config.yaml
norm_place: "pre"
rope_base: 1390.0
init_std_down: 0.0
final_lr_fraction: 0.0
Each number is 128 + 24 x the weight over the matrix's rms, rounded and kept within 0 to 255. Layers, rows and columns count from 0. Numbers have three digits each.

# layer 2 MLP up, 1152x192, rms 0.0587, rows 263-356, columns 0-47
134149170139088142130133117138125135144121166125108122094097144163127136102131115120121125101087154125167135102120097136118112130139068174101097
156131125117147135156142126116098140126126153117126133129135087128147136097113133083159144121101113128115118140144123109145145112121092128135155
124111100091149089092080106152096115144122131144075163142159104171100139093129148135124128107144113199148161099112095115162109123115152127130113
134117127132127141141108124145101124134146120146133129140162110118139136108138143108129115121111141105128112118145132141144107116148119127117150
150095130116113112123125140158137113096129143146140118111090137150118085117115103100097114169123080144124115121148119122149124149119115104150122
127133139121160101140133155162113149153151145110104145098206158116119135182106134170116167121112117125144110109157140125147112153151108119094088
152141139120144163134127147113115068087093083198161092180142119151089117070114127091092197140115095152086118150110133126112101136103141115189117
144168192132095123113163170128137137216111118113159113112160190133109140221129094153153193114150137061136161108171098126167118118142126128074174
169169106124135140114150120146143127115140107105085123159155130115201143100131112091108130122138118116137139120144129154104156097163095122142137
125139111104149130136137135134134118117132116094105125156091116138126174132137139114137139125118133124111132120146140144118127155134131128130129
115153114109095165105148156154141142119098115121140117146117137090192149142157113153130124148123126099149112105129139145149161153103126104098127
127121136102155105157101190143117104155111160153135125107101150111097156090168105126144112126116116146112129130121089068115124123096131128116109
134142166148109110121159123086105122126130146129108127165125115116120127151134158112119137142114123129124129135129142127141121129139159142115145
130133141127117107123170152124139126129133150155123165113110121116145129127135131134125139123162138133124147128126114122136127108127132145127132
110109152138114146153117148132143142149117112108136163100137104116099088103131121135112087105088153091119162165138139122144127125111149170127133
145160136157129163144126123137114156152138130119144106115128147117129116148132122101155149126112156089091102134130142104136121118130144137132122
131110132100077106099126150152116146146137125101095122106178119153163114135082073117117121109103128108124137114158116136126128081129100131102137
146093096107096125134123149128149117106155118141108096112154110161122124117131130068116119128119086128109121105140128137097124121137133139127102
078082103168126154119130170094065127177133178103130152175107195144116101107145121155096114127106172101131141151088108073121160192079170147115107
164139113126116133133112125109126123122130118138128090142099134186184123126118126155119121126117119132125164085137114103132122147172153108137162
109125145123117134139175116094135125158142126135089117178142104083108129132139136116139141108164157099110104125090181137124116139130156125108150
121146131123117132121131156124132125151117150120141125113097121116151144142126143143144150105115128125122107141123108138134137103166108115125111
078131154102108100127209115109119155116121105165120123126132112130108126120127153125112086150140150107115086128104103158107176140145091099114141
138107101123172108120135133130140121110136155145084135107094128133140109127128159144125140131141091134150142125121108094123127132112127112133132
113158142100157140134164151117140182123119145141125130134119122121131188131121116099116160167115130133110134137139131097157131147108128151141143
118126124148119106115117157219129161105147178157159105148137116094128144100160169112168124102108158138059075166049074083127114119082122191111143
162130101118142086183134106119162148112124115138160133120146147110145143108134158123128146109145125130153131139111143146134106145147118102133125
120108134114151145120114144156115116098145144140123120124117115130122109122123075098108089149139134141111133124135154139137112086149124163141149
120099123143114122136108140156133118150132152128118123107127138155119128117115108146128099106116151112164157139128140153107110132069142120104090
125127098111129126130166111085147096137137127105120125102078125128128131122123130092113130094142131131141151168128134134121138125125110128112124
134114121099150136129169109116134132126112130132116101087132128132076143150138135122144143081105103104132119143130126133140133135121111162095143
113107094115125159092134142129131106111131142150104124117122150125108140104095120126128147095118085097132121154140087117121109137138151155114155
107120132128143114157123081111135131158085092139113112147136125119145126155137113123168123125098134136128153122190111136097127154083109131128101
138095138148120119150090120091104139133126111130123135127136129172139111156118103145162123097143111129133130100126139093149085100106180099156129
132119093096111123142111122161140117077156116121158145171099150121106122111163095106164097121118112186096175146171147096108133118111132170144157
123080133178125158104075150095119116110092134078100126099125117077113107144067214065087143164149111132142152172105088139137128170145112134098127
105127110100121125135114149129094104117117137160126155158154116147145116099143135122109153145090108147112120156131115113135167155169125129136072
122162147166126130136151100084131111129137084131141111167098142097127113130137118133152121138155111123121118164108129114118126125129104137125126
136124180113121123107130170124172148118101160123144141077118137134155154132123168102127146112142146112148085097151129140132115123165132137122101
134092153095147125138127139126122100127121109092153109129111150107151120125127106059118098140105145130120137129129112150140115122104102200108122
162130137150132120127119138116120095161096156075148149106090163108103159136107138176121136103172159110153131112142103148143138099117123122130127
113111131129111149166147102070150128096123116145131144141150158162125140134117127125120137199155128121137137117150127120144106134076117123158100
117162195104102180118133082098135113164148137151089151137082099146145145095139134107146130111114106087144104135135126139159133140117081200081122
201125168112147082145114110139084118148108120179154164178136123129146078138131080099131199116140132145096136141154120111108144097115084061172126
123111085105162156121100177112144140070170164106146143109136169126126094125071139152126094123149115168126149161126101123132130075114164141144123
047135120152108138130079101082194065109057055064148123112180099129107146080145142048146120052092178085165124160196137157133108238168075197050115
117126131131108058163109118149130124158142172096158118144112164121142141155120056142112103081101146150118066120134165093140129091121116103120104
173083121096160089176154121056172123111141069110148114151121123116168158142130142115099103137165118106139111145173165104104152105130142118155184
090135134135112145178163139123114090201138139147104104162130137102099094147180104168092122112067146057117144129104140169140104145107106105123195
140105107148150135103101145096121132115132141149097147139147152119119139073093145099140134139129090124124185088145132129118130110093121135123109
145125120116133153113139123150125133077134139134113157187132121117172129095118141117165138142122080161113131077156111136148124148143124133135143
131105127138129096152133096124118109156136141115137121102096139147116118109115121098152149088137119129134125128136138152139105133104163128124141
135138123127135111139122151095123113123131127141117093114136133141107185100141119159128145096123130131141130134104122133131103114147129122158134
174105075138120152157128148140086126075166095165137154120129105123128125113070116136117087134094078185118107114113176133100123092141112196169107
085143151111143101133083126157117149137123161107159137144098114127137128117148122082166166171112140124117081129129119122134173127123088132113140
135133143120128126151117129125129154112131117107142126121150120127125128131135114137133129111117135147135121114148126110125119125108163103133126
150105123102126115086087128151172119098123157114159143121114122109162127064131206067092141114094144134118129148119072188098122171104094157128160
110151111109125121157143128119116132135127156120146070103119103169118141138093098149126129172101115188102154146139128118117166132106140087123142
131139113102119106095131128113111115118108054180110111152128138136147099150170133161132146123154155111125122096153146105112179204128101130122137
138110146140131155142129132152095161123110156125136113119054146141121099192116121101102147123141119124138153165158131134101096075123117136133161
151128087150158126127117141135127139114145140130127105124153132133148140135120133120133153100138121137116126148164099133125126151190123131128146
099169140094129140104169139099124132168090147137132140144140140149106165131108105129115140118129145158154087097107081126152151120127081137084098
140141135131122183150157185160139142150133125130128168104112116124151131118102099127144155132103132143094089110126140093143131154153126100122120
102124057114181095124139082124122098102150156114102126122127126130083119110105102118111155099119122164084162067157160150135115126130082109135140
165135135132084131114139173139141070161102116075117077077088076124076123189189112112143136106117079089213086161198113152164106102095103135074118
140139142149150099122115142118123135123131171126125116114095138134144122138132129159114127121129133149158093111134121127114130109120137123136118
130103129106128146132106140096129139127094123127102127101142110125113106099134152120115135161108132139150159140140102123125115137074093156119085
149138125118129159118114158161118096118136132119147136151138114155145100090105141117126116143116139150146123101140156139095120120148146163154134
141137139162132071064113119109125134143126110144100136091136126110184158122144124141115143102161136118162113109135133133140127140124111151106077
164118151138121157096174140062119135154151106138138124148124155168167074152127099189147140097155135118145089090116173127126113141112149118147105
106115132133143126113108123155122113157140160113120119140109120115159129126160149140151117093131127111089133140113126138148092126120115141114074
114153122149081116131155126124120167181108137104110155145115173156106118219157106164135127150123166121144149097126129092170094134116160100155169
158097115052139122148091105187117136078123211168136174152117119112147116105073124158127161131111071233158131072109122115155096111158144124128124
091138165106155082129181105102133138146103142138131117082150099120102146136130124089140148073116141091126117086114134136144090130133102156117156
149130149120126131090119110125138095130125131130120145155127124116145104116147118094180080141117126104171118153145092140095145145140152112150122
129061113178120147105141136129142113103134129141115114111117130095121122143116129134155097122144111168133184135152145127115114058080191100164108
125130106143094118162128138108126155121140106132123160128152120130096139163094176146144151139109119126129186141155095093163111082131114088121136
111143122145160100146082140160116128130089123117165127169129132135160110140156123149140152139132152115133135103123140136085138101142175047150116
119151092123122127152129149147147120128093161147110124119183148149154146113158126123122167112135105146123113130152132124119135148107134132149132
164127166082125123100113141145209144116132140150132112119159106105139135151090123073115097157130124145143091122184136133180100070167106144152124
128095122127129133133123124149117172124134131100134136128149139114165112118127165123112134144106119134120161135119141119140115140122122100130144
156176141129135153114120098116090159115146166116140131129147140125115125091130106121164121171105101148127115125117082113170145169111139101149086
157007127172060174155096147082105086131150065098178101133123131152152107160159110123142163136160072110128113198147149094087167111172102076149152
129107126115102145161113132125154125116136115091155140114097139147100131090117112152115108096079151143141114138095112160097129098127091134131100
101131119113139135175150008112150093075151084157162148173102086146137119128200107157096069156171147167104143127115194158127142129089125107137140
084164132141136111133171090134136113171105158129165092119155156147165134156187056141093096138105138095109099145117129151093153101118132124141141
103124102135095140169107096092110102121113142097172121140144139141186139122103087135114137115073195124097144171124124139189115181138124189140094
068122171115098102118086105102109115162135104134116127128148106121145124107091116081125131153113122119118137129152127114123089137156117122137130
135113143127128137122160125149143116136124140118133165133096105135134111126132141125134128074102107113104126111120122115124139129121131128091127
150125048134145137172155113117104188115159123126132121123162153157157151169119094142120121129096099136126141141175127082109141143145149122142163
070114113150193146151161087106167131108164123140069124089124127100157072202122119162059128221139124107164129159161102123149178119080130073110097
161131135134133156115117126131115161114141135134131112131172129102166128124138122152129127151122101148149148116141123127099110092121128137143144
142107113140074138089148109119114141122132122133151113119112115125114140145119157146128145111122125109113143164122122130143107164136129188089130
112128150121089119125128144129108140132118139135150133127118139152140113105139154128123138132106073104146151145133133124072116118108124108136127
# layer 2 MLP down (transposed), 1152x192, rms 0.0556, rows 263-356, columns 0-47
175125158115117093152124159159146137130140097145188098176141135131114085128124145117130121125130123101087121104156112095122104133093125140100130
094085105099128143168105113112111106126125097128159150151121116135113122143113134153112126142119100147114151154110103120091111103125100119171090
138126118083143115140102108129108089113095133153117123131159097196128148140129135112162177122127171159087180140129122117144085124132101136158121
117124112139130137137136131120130105126129127111113136125140110115153127102119134114114118125141110117130140133137138127118134120157118150140122
149127124151150139131147147161127148104155104110176124154096163119090099133133092139134158094152124136103097123108146116139128119162099125167157
116109104112138102142136130158134151126162129118112128171150147135132167120135106092132137092103151151121150158138115124085122159089148152128122
129086007167119156109106108122101071119161112120051134100152137180143142170087148175135026120121119154151142152110106164134116171162097155098122
125188187182133130118104106102152149169092101120150135174192116111121128146102157209170194178143101150136089076128129119154075155163132121089110
141119125156135162129120156142124167116135153136092160151168160135129134107148150124098140074101131130089155138149119158123100130164145110144141
130135105127130129132136144127113132139127113122119129117126113130102105135130115126139105124125143132119122127148119121141126102133135137157135
128102121155139160133131126113095156096153163097103100136095130109141159116137136111121141093157118105119097096145125136124121113146114143106125
129085136132099138144116093146133120118124133128173102109106106160092118157083121109168165097166150124133145142143104132141120113130097078159146
124144123138131106111116106150138102137131106106128138131134168117124147127131100139142141125173124154146116145117118124113135132151114142112141
127135128145146122131099124111138139128145104140130115124125131111140140119127125127154116118145146125112141141126141093144122093122121132101151
189073155126116137128087087146139115120109136110116160134138102144133133108117171102120153114106156145127134107100107122153137141112077118157112
154112095141117121140132135154123106120159132172130118131106165143141108149124147164167098114092128158109144157115123130140110132126148140127138
119125147191121131138121110125108091153153143118162160133139113107118137097160162147170146134135094092106105127096128091115109132121129166101151
136133114118130101103147095130101093145153129157142143141142115130139119111129139113141155130102135143106114122176111124166115142137103132095108
111117139128129147143123089113133131113131153137082138128111174157078090133098140171141127130107162123116133160128084110101144162095149160079064
150130125142139143127120125131145124141137158136112125152136119143133114131134126126116122112156140136138127113119120114142142109154100106127127
133109103096140149122130080106138113122098118119131152121092111136123128074091132092126121103071132125142136166146090098123095102124117147057157
148131119132132118118141121125139148110130112143122102126125134134077109114130142122122080140136094092113127125149141108144153124126124157126146
162141120108166140113136119165134123113107111151134088103162099165165151120123124116124104125114138130106117100084121106090110133109076147104145
138113099138134103108131105125160105129130116118123123112096122136129128114131134113134101125113140135109124134143145150071133109148148130124135
141154154144086116117152137126121127133140107136160116134119123108152132160124132125095136149164085129105134127117128125132144149133141124147144
134169168113124099099126114150116154123176086126089125131127091111140111098152178162163081154122127093101092154093122105164142125092127175063100
139130120115134106126128104112129125142120135116127139125111128124084134127130101082128145107129130112127122119147138118149144118124129123098132
113097109098143104131129126149140120122124126143114136110126110168138094113113105105125132109130132134102119140109116135132125106160119167114174
156126112140111133139114115147139148094103141135115150151107159137152137104120153133143164148125123123143121131141165142124136106126138118164099
117158128141127102120155113108130151127143118106104135155141124150132149132115112130106122135100135126139152121154127137110106134121146149137135
201117099095141098084120129125099143127125122147134134123138122130126138161130135115137100101133164129124114097157133109126131139106114135130127
120126103116167150128133117099137137100104158090132118101142086152128167140118102133140115142096121143141120117141165132069085168122170092096121
110159170147124145100148125090144112155107091082155117095103117082089144177144097118136128125172091136138137139150151158120146169144140144084127
130114107116123151128148164150146115123116154126111146113133099114098171146118109135121122181105171123131157158145140141135125125098153124132152
103081101083123164148108136100143139085152119162092108138156108161134116150132120183124065147089121114105168124144122141118099125129115149119125
074148143190074149154122104147124101175096120119185136084115115126147120095111121128127125131172099161125158159112178114130181139154099109151112
123135111134134093123134129125151116141132108105123135113105133089121146104134095145147095131127117132130114130131126115111143114109123128116129
098104134146137152154112149109146131120140115116116144119108137149156138132118105089139131122119133102086124112108137122129134119135125137117166
134101150097111114140100171086115147120150156142156128148129136150133137128134092146106103153086154122141118134112119117122086132149173111128155
109130144103099136134157134132132138123136139081129117132119120130149112118136135123114106171094104125114125104148076106118120133117139111121112
155137143120125144122103126117126108074119105082089143140093125105128136116116117113143153135165131181116164101164149150087159100126145108144123
100160136123140122089142114140139170149138143131090101147140145134153095121135112084089127130153127115144115105132138151123158132144147101112132
110120189071153170107117104075147113140095103091082137070086086161179148106105178140139105108097099088110099119149108140099156178127151150124148
144121117108129109139132151123133102123141103137152137127102107097111105132097118089078159126179150118144149126118188130143168120166122099170139
089132125138125144144178081111150107111079111122153137115082087177139184148167131131092110142117103084110134142159109127080066191140098140086125
084150080131110191165114143126171124062133085095133139092194124180107146147112102103165074154165178169138160165167137145052101195163126136108147
127090180114151129148113171148107158100126148131147098091104069165115141141168129125117080064087106114151113155124112120116112121103109127155101
096120156107110125119124172115156143118146098102132139114142153157148137155113142095158105130156164117152122135152140118120146147097191060132121
092151171092146084113136128148144158154104128144152126106111151084167122119172115115077118117167175124088113112159177109130159089116193121146157
105103100116159157103135112089137148159130177130084103112166086095118151095110131133107150128152102135129112152122120123125102126113146136110098
149110139140133144117126142086106138123125124122141109111147135123129121126120140142121154157146139119124111073099107111159139109105105124132078
158130136144143104145137143129135113157181166129106109144134135124102112105130124126129158121181140118118140102099127119148157133144170121173147
112143129110117136139129139129117123135130140118126133115161142118128114172150142151133101102090139118130146147143153115122147106114117135134141
148108189111139096126147124080094150134150123111113149134059153107094142108139100105077167084149114121141137130133142090095112134130134116148137
127146131129117161120136112107130121115100164143128105150127164136088122116132151158080141138174159126193143121158153146137148134129138120117152
129130091147107141142125120122125133128143094139125118114157141132148115107112126096107091095118142157151142119108123106123124100143115144147132
161153073103139114119124186155142156107142170184103102114110104133164120088136138131044076108097139101153094133126098129127102121101159124145130
167142094171106128127156133146079144117152117087117113154144147131162134124114133137115092161142089179103123163139097119166139118119123126126082
083088127117141109140084117106146147138090116167139134107137158130159114187097165093136106155142096145131120143109105101121103135103120088184129
133139155095140123122089179094116146150132148121127113145147178105142129117127146111137163119127092136114110128105132138172129130092145124152115
131105156153136135134129123148140140158124098147154129137138110094129119102157098117112116121121124130125122127122135146124085129111145136123146
102149143123177088125123115082145149067119145147135089153097113111110186128138126163126055137151130173115143077150123136108096146087140142149113
105112130147101125149124154132109160119129130130128144135124153126109125146154156124137113161148111106144138110130154139132159103153150133180127
132175109095096173130112146152121129135174116145112102118143142120129124146111148154110089115167065118134133121141145102163137106123131155154150
099120135105102189123098103150146078171110130153064130067123072138169150118121167173139082128104086126149152139145115164109104142087134093158129
121127125135121112124145149129140127121129131101129125124109105134137132137139138130129127111119128135115160140147136133147131112135133138129165
116117151115153129121090134128118099112134116130113120131150101125115157131130131148115109130112106166119117085131109105138128133106094109108124
117104162136138108141090089141123094102112091090151138130129116125101130145136156095153107126156129158121112099148129122117134147124137121140119
169116128104107142152135157152118147141155119143115126139119150122120134122108158157120126127139132121116133159107130086145135129116156129145119
158161133129083154140139123116149134125172134128094112161111129135087173130166120120137133109140141115138144129146137180127157121152165131119203
122120117129128128159132152111105143140124130127130122093121134134152118137148114160133125140154096127112128157127079132115140141104136124122126
164158152122142132083173182106177112144128140101083103138142139143111138158127114163096118137103163154148120098147139166166128113122136194116097
143112135110108129135124143146121092080127150127160130105121112160085130152136141087118163086173142156126127102176114114105142126119139126155114
063129103120100109116132150154178118104136107099087094087110097146120141111149140150120147133107124113155122126147123131137138115114103150107107
140114115132126128154133172159146184080133153141119140129168143172146109133114115092120115111145124060118150155122088118120147151139175100143140
106117143124141089146107169128109137102127139104125087173127164128141158125125113113118154118142141138141122159140148146166163151151135153120160
162126069133115125139125137130088134120149117124123183135093145134139101168121156139159154141109089159093130097143121118164154107108123146168102
144114095140090082122130129138091081127146111173170140160122136160114118124088163109132100152146138079124107067117111106080097133133107132126138
134154095120100150113075142104096145106105160154148153148167104111101112110125134137116123135098145124153132148116183153166152125121123125136122
168127123144131119120128158123111144122117122102191115112144137108171162126146139117145142130147095146118121102148141165169126093144095115166171
123112124130114130150133113138125121109141122145137109113121131137126147140131124132144144113158132136126118124131139142137135122122149136127144
140110097109110116124203136118087125170161145140150141166117115132130150121102151150124118123129144154094162132139098094154114138113111128133144
080106115122142154133158161111176216138154119107154132129080121054130129115153114136127097191112104130114102138124196141096151139141170086187170
124099093112112139123108127088113095146170102128132130111104145113156155120145104145160117134118157160151120158105094137155140106127122109143132
143111104148157079132100105129133099173118109082100116120162155100094109085149145138149129132073132063170110119106068104136093142137147132019120
171107114103130130131105157127081160145149176167146106136127148156126101153100139149141164124114080110097120100122137110164148126106072101113108
119158105170129131181127141095146116130085137098197108138124148117168115105112134147127142123183163054104156154129138140167185107073165140126131
090130113140125139142159112123153145140140117086154138142083115091105086118135114104139124102112138134095120096142101142114146081154106174104148
139086132081140137165100107112092165131111128136160131159157142102148104129142112120139124148118108156127185126125143121152120110126090123136073
107129123098103152117156146139130108133150101100070142095136154123120130144122101178094141121125110081083116134095094192139145124127158123169077
167157158105072132137117133128141138117133140129169123108192140157159122184147131104127154145115102113126118111138089159156160098092153079152073
151111137108153113136115117130121131164141114135102122139137127138123147103129117135146146118127116113146141154127125139143121126110116143094136
124136104147115151129152131132109127142142161134181114128093142129144131143114148136145165115143126138129091113129145137154179136106164135141128
136110170143080126162141114135116102127142110167151117093156124169116131139135148102104153125130108133125129115142124141092141149153134111127146
# layer 2 MLP gate, 1152x192, rms 0.0592, rows 264-357, columns 0-47
155132115164144136185142139101144114113151119137130185156109113100145131125119116137131094162107112160102145057113122106102117113133111108151114
169126142168117140099093131126114118134113126136122089086160114145129140176134110119207133148164116116106117119149105122156112165114103117140106
102158124130102091134174133137120120142125137139130124104116128125092134129143106144125157135122136132136114108127138123149139138101120145096108
116100122129182125157159133097119146138128126121153165185118128111121138145114117132155143127168154114100114113141145103163151111150121097142100
130117150107134087098142155139145171154112107111093119104179146141121166135146159131140149130108136125135107137153129148126126166097095190070151
110159163135144084143166153105132136168083111148163097162187118115122128113193112099109194144138132073069093162081086117159146120139103111121112
157093151164128104139139144143107096069104186181145120159122138171105178148083117101178194142186112145106119135118071097155149144158036115133128
113105145103099108116140140130131142164078104147145131104138142160133112180118139162118141118103126095137130099118140136126123120061124124105129
135144146142120151119137114118119139139130145149131144127104126141132117151139119112124148136121143138116102118126137119159131137100126099126112
090118115152125131141126119148112121146127143115110120106113125132091134141143123119110117106115129090139181119127115139133130153140096144112122
133143188136136149117184134123147100153124038103190101131131140127079083149128118121111125130099184107179119140145160159116128153137119123143110
112145143154086084144120098144119135144113120143105129151130130132131137149135099125127156117152122128154135123121146114125123126134107142121154
138134144133183107128138148109120151118126126119112129121132119157079132143135129178153111115143089149122132134130122127123097103122157130122105
165116136108102136143119135122121097110127149128127152144125100104161135113136155130119100104102124147148137064098146122138161088139103137173165
154178086159134153165130117159110142130129118144114107116118132134133150124149106128143146122119119124114152123120134105163149118114159106139135
161123080125139099130127149160116117123112133114094104103152134103131124098107132110150134086107107136140138148134134137091126126173100128093139
130124113148116128105146137119117119137101155121098138182064122134139123139119108095137173123105144124110148138129136132146123150108105120139154
093078106167125131127162171102059170171132163113130158136118176135090116099175102165086148107115166128146148156098097090132159155080179135125136
114115137157141088135092142142143123144113137123129146151145128122145112144110118145147113116149149119148144155129104117132146088118137092128123
132103097137149116121117138141152132142126130099115130130128118129141126156084166128136153127167166146141104176122150104128122142123151110156144
121144132116105151141137133121119103136116125123129133103125145151152158132123111116146122142114130137124111132117105121141156145128118090122124
126142129150149118148134127159129137158153186165141132099121138162117097143105120153094062134088139143111155147111119101149174099159143073154149
102097115162163131126096142153127137121129121132137102102170135087116099164119114129130113173117139114121163120133111130139140120133141134126174
146104130166099110131138151139107121119142116088155109131123155127110114139159101132179115064112124112163091138143133143144104091093128115145104
121120094157152120149114147161147131111164195158167122131142148089091130122159128135170105132123119125068126152119096068161085131121128136131130
147127129138140152160105121156104123144115098125120138119128086103128167114132123126139102107126136114122122146127143122114117118139140155143127
099114114128150115178144140142105152115111159117105134142139136115118114127130102144114108151125131109122116114178124146160151103156134124130128
128146110108113118170141127092113122131123121099143160129136119130141152106137156146136132147140138133112139118133125124132174137146152097151156
126106109084119164125115109128104120118108102111134131142111134148103169099113137087122133106146142133116113130116142120112095116114101157151132
117128133128079149154140157105120140105120156126164120126155126153146146139127118103141122130131138144133094117146139132172139125132118135138156
135153148118103144150135108139111132132085117129118115082119169094115111154155139141121154169121099115087136139106180136165140088168109092133152
107125095120126138138138179095152133103137168060146110094117185131144123103123144181099184142172123088126125153118138152106173122154147106110137
133143138122098121137145149118123137136134147083089145133142110161145116146132117145130152128153146128115119127139132124148103120147127105116127
130124145106101119144137114160139110132128171121178099166098147167147120132180094149185077141131167151109151076148147108142141103123090140126152
110138120115128161179162116155093114118183109116144133141133134165159146095175082167172148089112132165092115096138159073179113114101145102176107
122158146136116118152106135137109122134120137118104153182109129157139148115139145102105149130116131114103104138118115123122142136129089139117110
100152138181114150131135123110139136152116123105132111121139128147132101151139109156155140133124141111121097160144159093133099138143129085106099
100134118153111121113114192126161129121103177081139151064155134161136152098119157140128161112163149138150136106107130137119123100166143133100106
128133117150162099153121124123117118159116111139162113072089141115105132135128097084111102106130161146137165120144148118159117100139184133097106
106119080125122157151144128151117122111143118154100125142125095152186101130138153105135116182085120152092128165144160119115154187149184088144141
146140110119138124133115123157137116116110106139117119087168094106124143137127141149130148083141113105101129156162134144102164125126115145103137
135168100132146131118093120108150090141159119113127149156137112169118109159067065119112124174162099143116125093150125097153127073106114134125086
030137069152109180109139157118142153118155152081119100083141145154107164112120158158138067145119112107144137090126128119176130161133171178063122
074130108098105127165182135098162172125117133106138139077149116100127138086100125196078125147122157122143119137098141152189144148110123120108087
179110094136150117143190187138042183125181148166115135151084129146158106171137158195131177166187023211051116113048124061139167031086180025251106
098165148128117145180142100136154143137151134091124113181115131159146126121149134167100146131121103096111147112110094153160146120110083139118098
083133116168095178167111148118120143142106142128107188154147160181137135123106132135161183085080107142096147100128114156084141190110100116101116
108043182146139122134161176116162099182107068129107078145112137132167151132105142147143089142127119130117094132163124090092129139112102146078118
145141149174145128108094144124111130103078152135134151110153134117130134099142125131156163156154148098153095148133097122135145096077129139107128
150163119144136118131162123126120147129131104127141133157114127170128137150160137156126158108121129130103110151126132141143135104142151129126142
117118113117128095146117147171111148126134117131148130117129137142132119147101138154113124137120132117135139122124127096112140113135156102138149
128131147148140146128111132130123100136104144128142132130136131137144120131154131168141132133122163117122113140144133134122127136129155139142124
163183144123118171140173113145157111114130156164114131137128161207103110181113119122130125122147133125172140114145134125127118136087157093205179
099074123133138149081138162111121119151134141121102112094125138124105125123143149121076120091144136100140162135128147139111120146174089172122127
103139143139158136113105147151126107128110135112110149099109131113087152145144100089133099124131133138148124135113114132134124117122107142115152
138075110117128128123086138140143097104098130108187111152103139134140153167119083103145194116140114172105143081161069146155126153154131126157115
128139161106117115128108132168081179141149122137121102155157118119092136117123096143137147160103129156101117126131118141140143149182141075189131
173127134111110129160141170117109113134114144103145159114153120112106139082093116161128140108145140149165123127071114167137162137156143138101118
134081080101146141123123164148113105111115163109155135131083127104153112114089125130143119140152153163125107160143119091106152128124145083163097
142122131120133117148140138120159110133129150150127129098147126090163112087138139149135148133107114136127148145121120121124129133146146135136104
128125114126165124140111167155115128137114101091121150142086127121082187136101113106149180112160113125122149145119116148121115132148089133097137
129080111124135091117127096087116145125136132101126117110123154147119139125142176128119073120130121141171153144168121132126140091118130134139122
136148148104151140123135126156136125134162092114134140174129088080093103108122138135096075084124120133136081111168143116134113110165113166105105
144188172144144114120111103203126099110190186123117122179129104142143174194173104214085086151125088152125125069155085187135128145107167103204168
119101136127124129112087106122142136115115125138120128130169115142167122128154131123123123137097128156129150126122123151121147118117149135130105
141123139142145136143090126088135133129113116132142140141195121147145112125126142131145128138124147133140125131152117090110123066130154080168137
173113143137148126106142116163129122133147107138137107135123157083158132131128144111133145117135131115132146124126137113122104108117130142141182
116128140154150116130150142143127137124105111121120158084136132177142158141153112118092119130110134114162083130137109119137134162092118131116141
166082090171153150150085091144107072116148106147140150131124088174133121100128119081120097148111108190075130133115143088170136126167141073146101
116124151147133126147113138104139108118146114103112130104100146114151110152126112087123104134117105124125124140155120114141126127088121117105139
148143049147108139163122119150079116061138152150055174133139122162105147118133150056162106180158170165099155137094125087172131164123092124124146
099083148192130137153157123111164115118122097109113104142136161135106139166147159115127106161142164067087102152190147129115142117119099117138156
098157124139150112149131144114131136118128160144131124125166103128206131123113132139113127140141120137128103139140091114182113144151124127164109
114094139152153122122094173107122159145124132133127113152167123134109153118156147170106178129155113147124108103135114086115105119125144118123096
116126099077138119164103155194102132131090136133142110163135135120153130129129094105126121106117112114121140148124113110098130136136070099132128
149110082079176143148122124137129137118122098089133140151144144137131146122118085121121101177107117168105100110129132116140136111181157097196181
088198140156083128166115110127118166123130115107146166111122116110112148161131135137079185164114169141085116124134084146182139136129084092117066
085136149141146123125108112144133102167130152119124116134116164145132120146180135134136138112131170087074118125105107146129116131103105085110147
104119076161154126153126125102010132143126118121132140110087176153109106137169148189127184122117121126111174118089118088104138160095156091133125
137113121141120155130123133097144147115133119113140133141119143153126128123133100134129125132154140133126111137136135119132136140126131124130131
144161095102124185130102114160108119092125145137136158149128152120172138102105111135155104153099133162112130140119152133106153169149134137178128
169113048122123165149183146108121095088178126153152137178138199166110139099127124071169063150141119120102158095180156131117098155110143086211086
157096118144141111128123116145148139094142144120148159139154157131096123101125177147136100151137122156142168109158095140080123108151106130165120
086107092135135157139170055106127086124173092148139137179079098171155125115183134135106070118167131164055159151113204154157131146115147123163129
117144164069100101151164100132119164130136180136158144136141107112083087127135125130118152138126146135168122092081097108153122157131115102130083
154116142152143133097136182133101151128134118138108128109127139132094132148173188145167126135168053122161141095143126100107130065125136081134162
168133085107145142157154094143133145099121076144150102118088138083088175148140146158094096107133142108116110137126137112079156181176076121126142
109131103154120132134138108088114116100126105102105156135133116119133102137131159150138148104099150121092140113127134120117109133125146149090127
157142092098166163145158122101155111102122108152166150132111119179163129149143089155128124136133143150165123133115206088114159154104138085180137
182113142131072126163126209152083137150093167133193147129133153163105163118145110118194131064103142166092087112162164119137102110154130132177120
154146133151148152115123112131139133121135133105135125141192129090159146095136135124157144152142115146139140144119152139100133115154137134142112
148127111133157119174102161161112099140125159104135102104130136098133135147128144095118129145122138133120115112198098133150109126135097085142116
152137150110138137174159133109137101112147106144144124161101137136119109099134146085125139100108125124114099143145159139100129137105097119149177
108113147122131117160115147115139122140132156119148137161129118147172097141143130166156104141110117126149152147121143116130138122102135078170139